Part of a small language model's weights.
Size: width 256, MLP 1024 SwiGLU.
Architecture: RMSNorm after each block, rotary positions, no biases in attention or MLP, normalized queries and keys.
Training: a variant of SOAP for these matrices, 701M tokens, 5348 steps.
Each number is 128 + 32 x the weight over the matrix's rms, rounded and kept within 0 to 255. Layers, rows and columns count from 0. Numbers have three digits each.

# gate: layer 4 MLP gate, 1024x256, rms 0.239, rows 878-944, columns 64-127
# up: layer 4 MLP up, 1024x256, rms 0.245, rows 878-944, columns 64-127
# down: layer 4 MLP down (transposed), 1024x256, rms 0.221, rows 878-943, columns 64-127
gate878:115154144134128131133069059161092156106118114090102108089156107118117140103127175191158080102122172140139093130132077155114136120107080169066200149096171135142131158127104144103108187161130125
up878:140097164121143117123132114075180099103115132176149113112142142162126121152122066101162192155116162102154138168107072139110099095155177098146090165093096168059083082072111078092106094093088163
down878:145082125090122135146143113117087102178131153100148046170116110115165120110150197155132079145118109083029100101113077110114173124129078114148134155067131137091093101161092183147067096191151157
gate879:099081063100124108225099120138159124092178134134086131104164075132143146094152138090127169147079115083146172084114175135078101131095179087104144129109118165108129110172099128121142062088127105
up879:153133079124124125125167110128101173088183150133140083118116103135137195113095141100156126174104114124153139123155166108081080113081117097132118108145112138124159102177075137087122135121131127
down879:160161175157129127081169128114138125145096118134085137174131138132146101158174125196110096087161150139115114151086110144134077135168149148102093132090159085108147145113157111174092201150136095
gate880:153093159116153126155122135153137069157096107120139116124129162102144119117133110128147070122139102085096183099116096161132177135140087128079131103093215127134093142105126114155123135076128148
up880:166138139145105181145102130208161170162158130142111151165132106010151161144123097120134079099135147111145152087150096163152127091140131146124131151143112122116171155107164118156120162082133046
down880:171112100119185114140055152136133124151159081222145145130159084128116146130106188175134092151089131093121093141137162092096149105087152127102115070153123181133036127120160147135145109146087120
gate881:065128180140113090150074088143131119142102071103114169120140140155144124165077080135108133205078091140127153141128137060123117102132195070166059110114137062098175080146112137102168148147090138
up881:074113130168149100130095067164123100105134080121122142140166127150148124169111087116100154182122111145121128124122163045127108127146136131140088123091158076113124104133110128101176161113048132
down881:193087124132103130137170115102175128133163137141149085130157086116126131107134121161134157042195130135119111155122126167139134152093113090115139144136155164193122150147135127164140164116177167
gate882:144077135112128122123159150135078123112118136084134162177109112138083130115140141145064136085142112116153109101131202112131143134076117188168099080176101189124107053138130142129134206190101142
up882:106156120140180095154104126088071162123137158143122139166114133173175142090131154124113137120172090124171149135157129174163104135104141173118166102179093088110066098155137107137185115134147152
down882:140170089148082067164125120105104055132139112156100104087164133139118138142105137179111097115147095171127128156157162050142149201173121143152113166103126107159141159107135071123099127112120121
gate883:130135126137195113112118106116142135122144127071131107144139114115109117163124107172121164198076164183094069159123182134179116113134052127128145161095186120093132127165117083130122153115098104
up883:120123130154146123164111105166155079143088143168116178118135216134107128163100135132122136167168103060122109156137103133081123115167097163132081107110142129166116095154145115141092141147057114
down883:072165125111028083138173195146217162106174131077155115148109133130160141214103127107130097134125129139150083131088181138139132137133138160095203147109072135184118139131117110149112125107150102
gate884:105164093138114122132095131153146106080075140111156071154159146147144140116133115133162092139109136141123124092094141078134109118080089113134131130106124191162096105175137094123150142164159107
up884:109124090158120150135108091113135127091098155122078098161161142123127143163152161141131085153078156102178107100086179134143131146096147116130097131134147173139082117110094079099162132169155100
down884:143116157175128129078133149153160150152118147076105140126099131188138145145111155137092108071131067052071119124190121164123165166082151125109115123106100147109108179094078135093109135130131089
gate885:117149150078152119145137110073148132166147136128090178160186136097140143127123151153124111118126144108101126117126094125120161153136112082153125124124148141194123050121141109130129170145066106
up885:140128130158096156108096121172135123058149121160126103112174193098164130135090065167151166113131123136130190099126073132133157117127101106069117099138135157112088178162110163156117170157149182
down885:138030115181120175121121116146140139110138113122110162187194125070100083144147097174129144205091136118125140166166169144127071121124113098161143177041171138127142174166188144144094135162180149
gate886:113115087175136074146141121153147064102111111070113080066197101100086125150139116113108147083129220135186170130124113130132120155133126127139165100128109175135157140085092120139145148091197196
up886:148124136087172114140187104167125109093109107187083146128124190132124189089110105108153115148156100074130160156194118121092119140075078149101183092170147144142098035140133123113143083183125092
down886:154183114134199164100154149087165116194148103108110088144133110129130114154136099143086143068102132150117115080099186163162073134141115082092127086138143125097152146117122142126155136123160141
gate887:060133086106143162140159111147132120181132141112102109126116177080124119118042125143135158132147146125090143156053109122145080125104151090106121115091109162161096173089118126171078145181123119
up887:198177172141174155111147143069096134178102122161154120209215119173129090142125172118099118122114110143129093189147097127135150126119158110107121126078157108147188122133139110159139130119150124
down887:109115124138071094139112216146074123108107081148146112059124107110084168105128161091145122151139118106125146085090066123130132102184150101176083148093104189133147084129118145095125104115108120
gate888:102129141121136112101132118132143090102156094139134166127060088138112116158140154151112162101124143107063173114114122032133121139057142110128157140135083163094141113163092079135135126140127160
up888:118119055142129212111138128167092151117118183160123064162100111118130115077118110184143128180118181122077093098138141083111111165103087149135160108119091140110150098119096021119180139091146158
down888:103154111076184146076105150143123096135134113069130158105065103085156068208138157094103190112121141109125138154107134220181141182137145110145057099118101137091106100147184182094135130106138124
gate889:164134177120121120100158113178119152112100189176149082101152061135121137194127126155172117141086178148152130063126162110113152153089134088117099047110137096141118114167102157183126116152090113
up889:140134172143141126107118114128140146162118101118098166152191118186124147155187128110114102132078095135069080173158124118138116125091146128084150148170126141051112119093141129088114116072172161
down889:095152071202082089146132122117175125082085130119085120078130214086218142142159119169183153114171143115083125126088071114180164088109043161134146102121160113097114132102081135144136107161140133
gate890:095141155136211072103144106147149102088143157117117126113123132095108143130148154122135110177145113072099155138154118139064119097151119118106127136181134146121137117075126192164156170142151131
up890:126114074160134171117198142068196161131181121111174145140155157113131106088147124079150185080122137124108100111154133114138157126190113102097191154118127133111150134103130137099036076128094157
down890:144159151195083111136149104064100107146064140070138157137159128107083130130083147138070100174115131134149143107147178098131097115112170082102096155150072146102120193174086140134156136144145093
gate891:186079117105174157121084114069167141114145106098111148121093124089088070109146148149192084059144157161167179087153070153163167139132183107087135170112116157165085100128102164125176129207136163
up891:139082133065178142150144138135108123176063130117117108124115115134189092084169108097126133112125155164115148138128135150098116102125181191141097186112089154119156133069142142227089108076120142
down891:175073119134109106134133124115106170102153107118129115167154113151158162107124151142110124103122143078104078099075077086205138118156125147083149129145112130149188128230170088112103135116157145
gate892:130162197116100155158106138137164108094132112161109109117153114116140092171137113087102135112149115172127164161091129176143154109110124179098118141088140131123138149136132133136099189204141141
up892:136142106120071134061106143109135137185147098198180102142125096135087105061090146110149123064138139148200102142160176101163138112163114128139144116113144107140105093160089070115111150100167147
down892:161166129130137093096152100126085110147132161106130073101094092128182155124151130126128093057140145124124100140120168145152097156132112118146155226129121086109154111193070138138196036085073093
gate893:138121131112124180122140138084076074165127134133130149149105174082168160105116122112095135146109127153114092098152122118073122126183093198116163144169095091135112168138095113096133148114121147
up893:136107050123086153125131089113080038142127127146116126156082155123182149049118141081097094143181143130093131083119133121092084137112094223114125114150091087118106125133101121097130151139118172
down893:129094125123124111133082115151116135167109094149138135147133114127129122206124137130137178110100147116169128131138078127157200091131148085146110126127069199088183164112156137125145164140137117
gate894:102104129130136165094157115194142129134117127115131123109113188158093168131115130116161145152158085149146184116110165122136114143123111087079132106134065123096144093111101131109131119128161103
up894:125049144191183159189140167149107103119136141174181110144153184110091137113116131161117062098160137145144129100174110146126138173133063142152164149071121174093167151144127104106100146146119095
down894:144088174094101096106181169179155091107138131124124124152140116025147108134157160102099170130186121138137074143169089163144074126135072160099136101178084098130095138092092124108127090063099144
gate895:110127093165119186118156098114138111175109131170129151089136114139151103156137149119116150123078176146164130078147151138111139128153134108123132192172150121168154112184099114183127133106145075
up895:116091135154105063116148154174109115141083131152112148158161083103127190149124111067172123051072151176117230089124121145111092082201131160120113153114110166167150084176150080148158154127209091
down895:117154131085215086150069121176175086115138195067119091069115158108039112120121138178064155185069135177116158179161180160082117074168079206085116129106083160137157120117131178125126078126255089
gate896:134148063107195109135098130132122100203161119134154130129166159120115134119156141124104128131125139121142156164112056198106132105118112145130121129156109118088115128161143135086140117105099110
up896:122152131109127141126150117085095112129126070179143157114119182108150144083140163176148139159116144096051138131100112105125124170098101120203142108167094142144108125171118131121129108134117121
down896:094111160115129080124185169151133124177093091104066111136125123094068099139150081102148169103156146093148146102088144109190121147145082109099071123094145086128036199130113083162151161202119132
gate897:151196123172126081113074118151157141138159193113126065165069138198122124102101137106120136108111152152102154125053181097106096166103085084099111135135141114119140122179148121167108197168020185
up897:166109143139149144127103118158215138089150149073148094115092140136133093077119127124120110100118229121142167177169179127116131173085168109129148171150150127136098161145071102100121153180084140
down897:084136181202144110101044114086069138143169193129172148129087109140127183084168126156136122171127109133158161132145166142049142146147121102136126097128087046166150145155173103100061113110129133
gate898:084126102092127113128113137152091181127174073092118086088109073154106091055092169156151127103153080127126096139152133096131138169108136108195057054114125127116088094112112136072096138120089182
up898:073129119151120135100125176119080200125152099122141057097132129142134112102108149146103113126093080170159140127176177084146154111124148204170129114118178155097106119129205135108143148124156148
down898:104119152161214129078141122125059129101094139112116124136155090113122079135112045159107092137137169076182108111054184135192079174185176107160110111114099115133148123131098107137100086128104119
gate899:119062116106078160107161072185131159158043135165119095128142158139130115178111150146147124128130150146138086123099116133179104121110148157142091080120115157122179170103182146117126051169108096
up899:136080160096113159102117109172095150156143146179084078135097109142173100106198083132121094109159125095158076102120220151084090114101128110144137108179115168100153147097159139162086116117132102
down899:155133117173147109100086106155107110129175124130136141155169164139179106095130196180121097210120119125100154160141071132110170123155152154165156153145153151236133137127111130111138151122155175
gate900:146080121132155131086113128082115118097151128089154120215103133166114146134122122109141122157161164111139186115166127133123129083139152160164186125124081115109126107092126113155207126145098124
up900:124146118114119134146147100160180163183108169180076162016139140118156140125210124122112146117095163140090109100144120129165122194142097079043042139189158178139123144193135130053105157107129144
down900:148091137209191109103135133132085128152173090178073151080136083133111116159188183124119140093128144123106153139085147148128120168075093152119092061101149123112089156098089141161136096141132137
gate901:129159130133103108173180178207123163098131177093079097144097085116127058125072156091095144155147177135123162130155116107125107128134119130122136147095130136108117095137116081126124159107186133
up901:128117146141113143165141126111109137111086117171124120107156086102122073110120104149158123158152176140124111110121123093143111049105053089149126082111158093149064120161171156136132140137173122
down901:136152068115079145095068127129131186117153189142123071095103149119078161133136156170107143133133105143141169146196135130131157140181218179133130121106093110100070158150085135095067117141151125
gate902:130106153133066189132147127139101165133187151213141100149076095140140092112077114130187143137093179058118096082154113105103134132136180124083132110152101161102091176119153151151176119130181191
up902:117151112092000146213179143167130156186131148182110088105087163123180164113133071076146124098128137152102096098179049105158125124060082084096175175127102091152140133108109122153149124145124092
down902:118115135111124120073105164119128105185109072155111170149142098177160093127152180075136122164131129175125113153047131159128075146198089139180072076177102146134072114130132138136123156142084131
gate903:098176097128132119108142094107132064183114126167110123156096096134166171082168210165199065146129081043132098153168159151174158106143112114110117163104118104158136157073130147174107121158123150
up903:131147140110132178138064155160098173108203094144142067137114116087115134142129075145082098142083117112094112084128114087164130113122129061088123125087088094124154149158158140135074133077150142
down903:168147152067168156074172101122159131078141091163148147137189122134095070130130104086156112140143155185084161148138161083150084126117178145070122143149177162085183143159104182038083044119188048
gate904:108096125126139098136147105152151150138131152085160119047125072152105134115085154117152129115140115116114158107121108111195220151115095077105108137080121087113148098156108130130144204091127160
up904:106196186136092154101144103124154178175125139096157116132142138127132150080130167100103123105143113139075110142124109133124139068089141138167083139113121082137109048170164145122094137129145119
down904:117166155073069159107105147107160175130114160073165130181124204122123174141136088062126178107099089100074217158074092085082168095102148134139098113105067161143092131154045188157106175095116129
gate905:075093120137026134142066170124096114035096166116140143115094121168177137141107153126046125139134144126135060125123129120146129183072171140139118114109113129147142137137121155137140104168113090
up905:105111094130122108147124145092150126182104089136186103088106165138128112143092173106120143096165137161141164119109155108136130056084157142134166150142086120199165114057147153160163167061116138
down905:112155178125155132139142088123201112107151146085168133137122109143105136092115172175123169149105179138104172128215084095178136115118116141143072144085127079121166158157090121120136126141191173
gate906:178129066117132209104107162088160148131160120134148135101131108168113166130141146122091139158138115142109082100084098141157153131090145140126158128173096086091117115167078120135135187169116083
up906:175131156034146070133186169123168118078144189131073135096139151120154124108147093140120128130089161118142129129166132117086102158142120113109147083145123105134089115154157121085141123151192109
down906:106188177156109105051136155060108164106140148075140170129141143094102063090094159054129121181139163124172127117102154124124160134169125143145109101113178099104124164145104163121070178165188101
gate907:181152148143125119150178086157206176063131066092109140147101153172101185142149152099111133144127187122115130136115136105149131101106101097095127138148116150076130126154133186164114156164122092
up907:104128107105120099086151159132104165162181137071170117148141186138094102137087152147097155076126124128129164103131134177128085137141145154153116132212204146156125120101139078069125058090105137
down907:138124137166149111119133147134145059150134132189115139127160084145129147129110133139143108178160133110075132132135159074116088102129111114112153118123105139131172107121096142147081094154032104
gate908:088049142191119202133146096132171133138141150155129131177127178114110135143094145177123148127126157152107065111120185113163146101150065141132103184126102123139118169161106132113137119111086072
up908:166171068116136143105141123110114159133106122084151047119176153110124074120173086142125134146162131151152113146145126139102142182132136031143157176122151162107153125133117123125144138082129114
down908:159180147124111131134109126136141150123111164092160152077097162132156093140159122089097148104122105072123125117112127154101095139112131100141165105132162099108144095116135149148147133095143101
gate909:131107092085123130014084132181043177120137193121117117110121079157099119158118161121175070148138160143143131083125104112143169103107144120166129157131148109154088096160100099115133123193126166
up909:084125073124146110191116094136149122128113108146106154111111143098159161057126143138156143188144161147097154090131094158149151102074091050126092168143124151107113088156158065146160100135130165
down909:117133172115177149069131135180084171086164128094099084134133120093110085193138160144129121085140169129124169102130177168104106153132168144026139081117163067082119107119121171128083094165057119
gate910:117121197109127155167126115139088115131161114165150173136102077206130138114151170173186143168123069109131127128104148105068130140119107116089178099136087128182061131068157114088166157146108138
up910:152120183092207115132165196098085159084077093144150221124173110135119145113151143161164162170103111111158133127116183154104129135120115050111110041124086114116193125101122161065128172133136152
down910:067075107181120173076169164119127124145102166142118085142170135090151082127145091145103124092078099099235097125167137183128108148160107132164112124096122130093123114049145144118077070149098102
gate911:184167098131121165076152175160130118132127074135099123174182121133092117114113150193115128125194092091162121145077142119158199134190089139163138152159141122166154144134113124187169090140113127
up911:117158145095129068157115176145074185024069049108145069075057128164157114124154206157074178108122161152169154142088124117120150134079085144201090115133157154113180112119144145094175093106125118
down911:152148158062132176124140114104126138183172094119128113084153182110164147168115114117163068116148118129104062183123125165131145162174141160116115187133154119094089091144152109105112194101074101
gate912:098120112161176151117127125156144117143138133139135173161123086079166083102157155157118166136151140113116133107105110087046130149148094158112102095091129136165088159166105152135102194135165139
up912:147112164098136072100134131116104128088106169087134148085160151128147172125039078148109043100141120149098165097174209147084181093212149098167105141145159154154136149063096124109129111129104112
down912:159090100177134155123110114147173109144150159139127081082108083072140143129118120152132112118120153141208125188134166115180158166134147183116073132088172126139114125136145178139185128064095162
gate913:108102104109130028111106170134155169103077085136065127103114117098151100146145162116098173128142134126114136128122164146119136074128146079093153118121150117120109067215114148115134138093136062
up913:123161053112132057121069111162126169142095117099086159127202123138231157144201121175099088126107142137126163140099144164141122114114099165082127109115135123131121116116071174138114106148162063
down913:188159077131147150077113112132158168149110169153123127135136160103107158110160108142195130107146127140126135131163130103137138102106118116090148134115093110156133164098118087169141180107165141
gate914:137127116211154124086066157139145128123126103143149107147134101093143190140122124134132145177150132130186131158105084142076114095151136145096102129136129150127183135150118155082171082121141119
up914:100117105088118173162119040092085123143139151157131142090148184155088110133109110132106097141124112126125098114107149135137159140167141102147131101205139144078086128172113091160037127121178103
down914:109102071107114112091148124128143106150128097143208151126140177133095137168133167070174135122156118105149123117126124133153083118053149114120123085150115064077151098162159103165224098090078100
gate915:120120119135129133161140112095093098122058168165135072130120122099102104069101157114090137137099088165185076188155149128176207126167159123092133116076061064098129121140153081109139143098165104
up915:192158087149113090137160144117135118118136070130163136169123085144079103162135188161092113176103151104122064204167161048142130168125155092140126140124182161135109113157150175111163106098113090
down915:077122173208148129123190117145138130122116097100094084094171199166134152129187131067111143148075163145141180128110195164108085115166122085155111138103132123110108135107118103113098128129124144
gate916:133138107150126132124120129084129075141154164162141090152086141145158126112061136149073102116144101111070096114163121147122210053083119131129109091163132145156134144100114119143082096150120130
up916:114144080141087100107140146107189094169090096147141131158158093145132170167102131127132104150078109144152065145174117084100170154160147141118129123124164088098151081076145139082127132124143110
down916:102149121107117106164137162024098117134090082092146143112101129162160164161140172139058104126127167204129113126111137129086130147083097132135131093123145184165195155096120175114114174104169173
gate917:077093115082127078126191078154113130136154151122125113146140139165141107085183105070094140144155145172133124158137117051098107120123066149119151187134138130078158171128128168064090092132101064
up917:159120022116155136122137134117151165144093116128176161132156130185051111146162169176132099119120143205152175122120089112110102102087172073110151135141171097137122147078063099122124123080061089
down917:099107163113161113111099199180056164100157125107098129085132170063091135164152149103118102122067177117128150144120154175149159154149159114117139151155140150176100164178130082132118187137180133
gate918:119165144103091048121104156099166155140114071132161079120168139125132140137171118123145127092138138090183094125159149130073177136105112145129158162130152111145159121090092086089123161154100122
up918:158123153091087100130120060100170165165116113151182044151124209115122141123119159181059114066159134101082122116101110138128107195066097122197082149127153116159103098140111174187156132160128093
down918:135135154103110181136077153135127127128145131206146164099099100140061136157140108118170083148101145119131113103174158186200132153114218124080196133184124145186128121150129094153143136154123156
gate919:106131121113125133086084133160131149128158175149143093111113181101159100167152118071180077043183098136176162082124201147210136128093126076128190133122135122208097145144126131144128148135170096
up919:172147160123093193124072171091121117082117112136170154119088121158075171166140151118129144179135111140130089131233092099127161125123078143124092156103103138075201140092106100095123090147123114
down919:154111109119179119132169113103163119106084119061128156138026079123150109110127157149068096154077116150071170189154090150086088146132199151140096147126133104101151121160176164181150104136112179
gate920:042198127113126171104097075145125180117139081212110122070140088158121218124183057167101061152127092088116106131090129125033159065067089002114147178183061115197062060064077111114188169157069093
up920:131162143066146126093124128158189082105173099113091102126078161118122143158068188236117121180126141136072183096176132115132119166107091187177088108114183124134077142142092156163060077208139183
down920:120128169171101114126169153124119122096093106171157075093125090151099181048218066081127110125100127107160069177131125132092111113140160115154138139194084119124150127108149101115139197120116078
gate921:135135145145151120126180197148205122100156138139122106099092127179119082112117120079108205097105134146119112100126135070138160076109179141126112129074119132122122121107155182106156060111113150
up921:117103106111150120134098098073109170142136147073165152146150116110135124069124075109138160104167117102179096165153119138163111164087139155102100142176145097113121121120113163160084105160207116
down921:147115137123114127153086100118077128178150096073189113108119145149155129129155101186132118206124173102107114108097100112069148159140092111108142131153202159117125146094097087144088159149104122
gate922:139134120109147143060127156141154114126116100095174123095148147152180115121059123107102127104105146112177176157137112087125152109140147117170143119147152157049126138150120189114150151193104111
up922:112083126138180125154116125175129166144143153094129136136152115165119177139086145101146173181123134133197091176189121116087116108116165155141152101097112099067200123181136117110077089162171111
down922:092136176136146205122185151132092154106095087121131155128185125111117069121120142168138159124112111105114134144199099123099133121116092098114144139115125122155085120139124103157134122130148097
gate923:105074187139139113061100179118132087145044111116024114119141182128107166149132122069131099088097150069133058146126143145093079107117094084093081141158149162059124159082103142151139130143120093
up923:105114098223127108211116179091131056104122160154181138110096095139137141133091127132097185142115108191140137096164129088057139070152146156160054088098079071142148129107128113149121074077119139
down923:088090118086158175067089178093170113167095109164149090060160082142188081127172176113186075108160151099135116112153071191062090100155188169074110139131169130117119141177158155124130125160172112
gate924:133129173123102135114154122128165117139127073146137102117163135116129149145130065145118107183139103108103137082146121110125131105113147123179127130148173119068134099073120101075141114121107125
up924:143087147129183121121070110113127133144160130136096202109158123163169153119174133088170115157118116120125164088159124067160119119106113124160148110129115125084130109165121183137080164135219121
down924:103106155160116093106136116122146079171112120174098140084091104098145123142102155152103189103107145128114087150123109104085121121153081176117086113163093108114094140080170120170132129123076154
gate925:115151114026156077122124121068143092026077113130139050120122152164177166127116068147092170130111168117129133142130106084064116167150132085068167106105131142135095169145143162099102186118107108
up925:138159073239145091110194109141083167187105090059085105133141147163107138089132099114127104143147117127105094069153096121185160129126122117127100105119153158122152147134146121114163113168133151
down925:119174093134137072137131105100156123139140151203165094022114075099119107164158092153182121148163120118143162120104161120176091176134113137103125122115127136084090111109122160167113157115119148
gate926:121097176134163101123078135148114161048119095093129134113137092125179092168199125135089141116137133145125152101149106083088113126048171151106199133111117103111124126167072169139158167158137094
up926:156135086116075105192173109188175060136127178145112067124118160104119132114142082114169143137118120176118089132070168199210135155146074076154104097074184132088088187111140137078136090109123142
down926:116135111088078172107152126087138132117144156077118144157160111094136117042137104128162080125108131110118114159165114121163154145126081075126078147107153121138120161152142139117196226131131168
gate927:129088097122113108163160133109160160136166133124106165141132091134110148134143100165115143202160202134051155142098131114146101156097096153135180128144150078118137224135160136089167146056079104
up927:141229112178118150088115126134115111127132155094186071178155135128168143141179138135126082097125159111099114156157155162122158122154062081133164137140130138108119097154140125161171111177079113
down927:115119149062039124151117102069178096165115139143150155067103169132183161160117197155126168144164083105095128168139100098155173107103110126149094120146060131109146089127131177137199116074169139
gate928:142188156068119155198175110086078131165142172097123111095091070079139106119150148096126176119127144157131114132128120143118154177128107162116178110156136117137149102134082160149104176172139137
up928:139169123190106142182098112097144120109107143133100094106082159087158182148181156138128135109165144140142138132112176158129087182062126174082149087154200119145078089182186073136116175116143092
down928:153154067110169137140122147103116076121122146100147133140142076149097060106130060131107163175125171104187204131130139144132126109159162173179111161143135137157172111154151171117089111140155147
gate929:157136090141180104185141087127116137130118132105102077110102131090145161128185103172106121162144118106075136185162079113088159144105136148139164181127119110144135144118090119167089161096116125
up929:123115153129178126157093142118091167120132168151110122127154085092132122169128183115206139117091078131128106089132100106135158148144141092189153107113141146119132140108073115121133129093103135
down929:125134192119145154173114115162164094136095148135146082117101098103101127144175149101114117099144081094119113086104151139172097154154155173148134138199143133102119103132133133082101162047152175
gate930:118156104128140132128109157141160109119104177098118118104184119132091124184140127086146096094168116103130114137144156137140150167124121159123096162172094164048202087100150116172154095144071085
up930:153134140103126047176113157092131120121141106083112145145135110135142170105138104114105095176081137123088123138086134137181139135079153237143103098103113210103121130150157156120116177082093126
down930:049121120134127140098176112129098101131107157131173140054114112116079138141141151174190070087119079148176133160178165147107173167126115123132086145144122164074131129068110121167138077131166139
gate931:139110148095148179106141086171138179168065104141115181127146123087109138132147107105142129142156083158156116098098103107122102186159171100154059159089137104161135127130118188141143111143158117
up931:112118151067123088136132065075158136158158161118110090160103074150148109122167160134136132171050170167124161111112166154132135148098092188097164135148148145206149086119143076133127143099069151
down931:141117137139094094068083121151127120094102090166136157154170132123124222158134174133170135162141162151105094084173174136143143108117126157121168103053107071200152112211069127137107211122145109
gate932:108141178152107091135150152102116154159158137108076117160129124159169141140156159187122111115124100106129154099169143149149118111107137082087135133100175116140154125154158160079154175118122094
up932:139091153114150135151140086128144077107178143158124136118113128150126131167119090153147055065141163067159091156151148149124057120182144096151143131151173160062149115172064156129079112152175132
down932:173134153166159135135150134125105146124152109167126174121167121149128127098108165076139156136135125112145147088170110128147167080131114131110158159090125104163042142124077168143096043120163080
gate933:149115106110129114112135131138145096132122106090193089082144090112125084134152167110172083104188043154144118161152180139136128076173101148166112164184150136071150151104136090154130165111118121
up933:045149175159120110113137184116158180187164126163126105122159128089123105179184099115118093136102094057121153132204146150165060138150137109131173125171126149097167162115121163148133071168096097
down933:236161148099136116079143110125094159125142128145154146132100111118143140149069149145115244160163137071049139102040095091158151140124100130112143160099143134175110153165144146116158176127147090
gate934:135161149149122162180114109167113169132148138121104153098151110138110173165121177074136142169141127156118136100163143123103162140057087101101123176148138095077101140088137108111115156153116165
up934:077140112156145148141129159113134096115129107141119128152113141102169139089120107119121136196159122107140113085126116086172145099115149136146100137128179075081150160157144166109133146142100120
down934:085179128133103140171155122120143155128128126156099073114153130144053131160094157104120127096133147128116166212148084120098137124132131142101134088163122047078136204123113101160132190117139189
gate935:087163131100080149143193114128175108141142114124126131196169121133177140117162104130130096072150131118037127107163143175132147157173141123086191131115120132084143174142133106122148118141113147
up935:050151181127113157146136077201192122094133094119112154152112131139144158168127098087166104133075131193086117079161128194117176114116093116098183103157152175026172139147105108121086124086181141
down935:136119137119121104147129094108121078164140126074092114117107089140058086132104124123194159121136106148102197127188141088102090140095141107144124126043117084204128181125182129119149103183146135
gate936:120134147120130123099105123130071141234189147156109143113101063129151105100109111140112138135170097158125150096113110119178104153153149098154129117105145103146125147194143138144135169106129122
up936:123100105097117110126127125133157108138144086152148186140132150152090135106107126156126098103106163115151138110173090110140127106196109120146093130113108115107129162139159168182135142105147121
down936:105079163144084140144187134152129080123084096117115085139158131140064144149062149103148120154128159138111127133150144137131129189062094117087126156131119157168121160117114135116127169188091141
gate937:102139106117124105074140040120160144137078165138103155134140125091173102102172146123152116138108170209114176094139039053118122089142070092087170138088158141118113113100089087123149121123077225
up937:183090136109125124119123161117080090106146192189174113110161155157159166085138169117150114134091141192128067083158132129113157159083112075102115165119096158129158105102106125078103139148145183
down937:101138110161124076114174103135211067137182084123097115124101146136225126121129123141173139129070120120158141180100096146183136148201115138123155043183129161101155153168148077102126065094128080
gate938:145116160127139202101186130063114134166123136067148130110140055134147120132145106121171116083130137094152170102125110109162166049155047209153125109146157092125171117153085150182113169049125184
up938:118070107128096084096116087082150145147122142181139172139135127057109133119136098131137120155114069109095157182210111146190140168164155061236165142117130142122045050121146155148145136130152145
down938:142059165103161162128174139121137148128117097145139102097078186093106145196127045179157133089081088123188088138074115224214124193095150100189136091133109160127148075106093121130132103136125110
gate939:222161138191116144145153073130087171097159122120117073119192091087152107068120090099085098132117101150081136131147131121138142087143127142134093173152177131125090170120144112093097115100124132
up939:100096096148125155119084126129136092172136077111142123179144101131103118105191102117095157116121078143128168172140183116126140097066179115045157130172187058169170082069165111084080121184132122
down939:149143143148166110116163113140082121133095147135084160099121163109116148100063103055214105163075120141089156143197148130109134123155145116133158048064113146087058181124119139104156137091169120
gate940:085131111188100096164142111132164180093142167120126096096039150135090137140179126111144120111152142089097090156117106137117153140176128100121147133115120128136095171111096108169136135092112107
up940:130134087177085118104092143101066116066102165151131127105136062156142171148144139131145109104190083085073167138137113144089120093126108114158144113147159133095117137163172138165134141089090154
down940:191104117164104143136131174145109148127161109124125114088131181107130110115092155186108093109087120064093145108142140172117111097191138141145087122124106119105108122155159079134156124119130137
gate941:120132061106096121123179148151180101187144128167136140156143087180079128109133116152152123109195122215046081147113065130153102131171107130141104173137182068105080075133142127108186123192131161
up941:136071186145139116070110124145109117129109103163133122133133115133079108179107129149157145176117069160138133089113168088087147104157116142098101104159105094096099166133109089168177114141108140
down941:070127127149141084148101154147070123095130132122123094147108071151134111109082088137077110096129119082108190132122126112160107166214073087099163160098131130120118132128194086153128159157110153
gate942:134175141089103115139139111120091150141144161094105176103184120173167109104106158094119132084108121127108156111119087150124147153127112171130238155146112127148118174127061154194166147081147120
up942:121189099090102131129073140174141093180159108123039087207095162132145137120182075144199091144132144147138093105142120123113104105155141072141094089085194122019144133119169153182095123122134162
down942:148148163163126140130164146084113123119078153143128144176068085158085071128152134115111096117132148090117115110159097168084136146139110126117154152255157135151106148111159140152115133204141126
gate943:126112118177091105056152130094126146207179123172128142123065130161128139098120140115154098105093095129128118096180104153074178158074118179143158134132143127166138172110100135151123128142035125
up943:108068130149153116188104105096130125139093128145058158141218139106116130112170126100085180124148189165174110150127161157131122130133162081183138102106137175114078146100139159096123092142135127
down943:175144105149165147105084113127159107122154169161060130122079125125231120169159145133126094087097097141112100115172118092090128097152162152074160157173179086075130147181099142118116123168114137
gate944:149186198173130166143170165123111207119126070101138048158164122128114158194192160106140133141071125124120074090110128172147155153094037156121132134101116152127160125148105108138095124156150139
up944:096070126133165062153160151161132184123168171127099115105131099117129110149129076149156137075122148133184090155141158091102093075118114127118124101179112150132114064131158079167189076130158146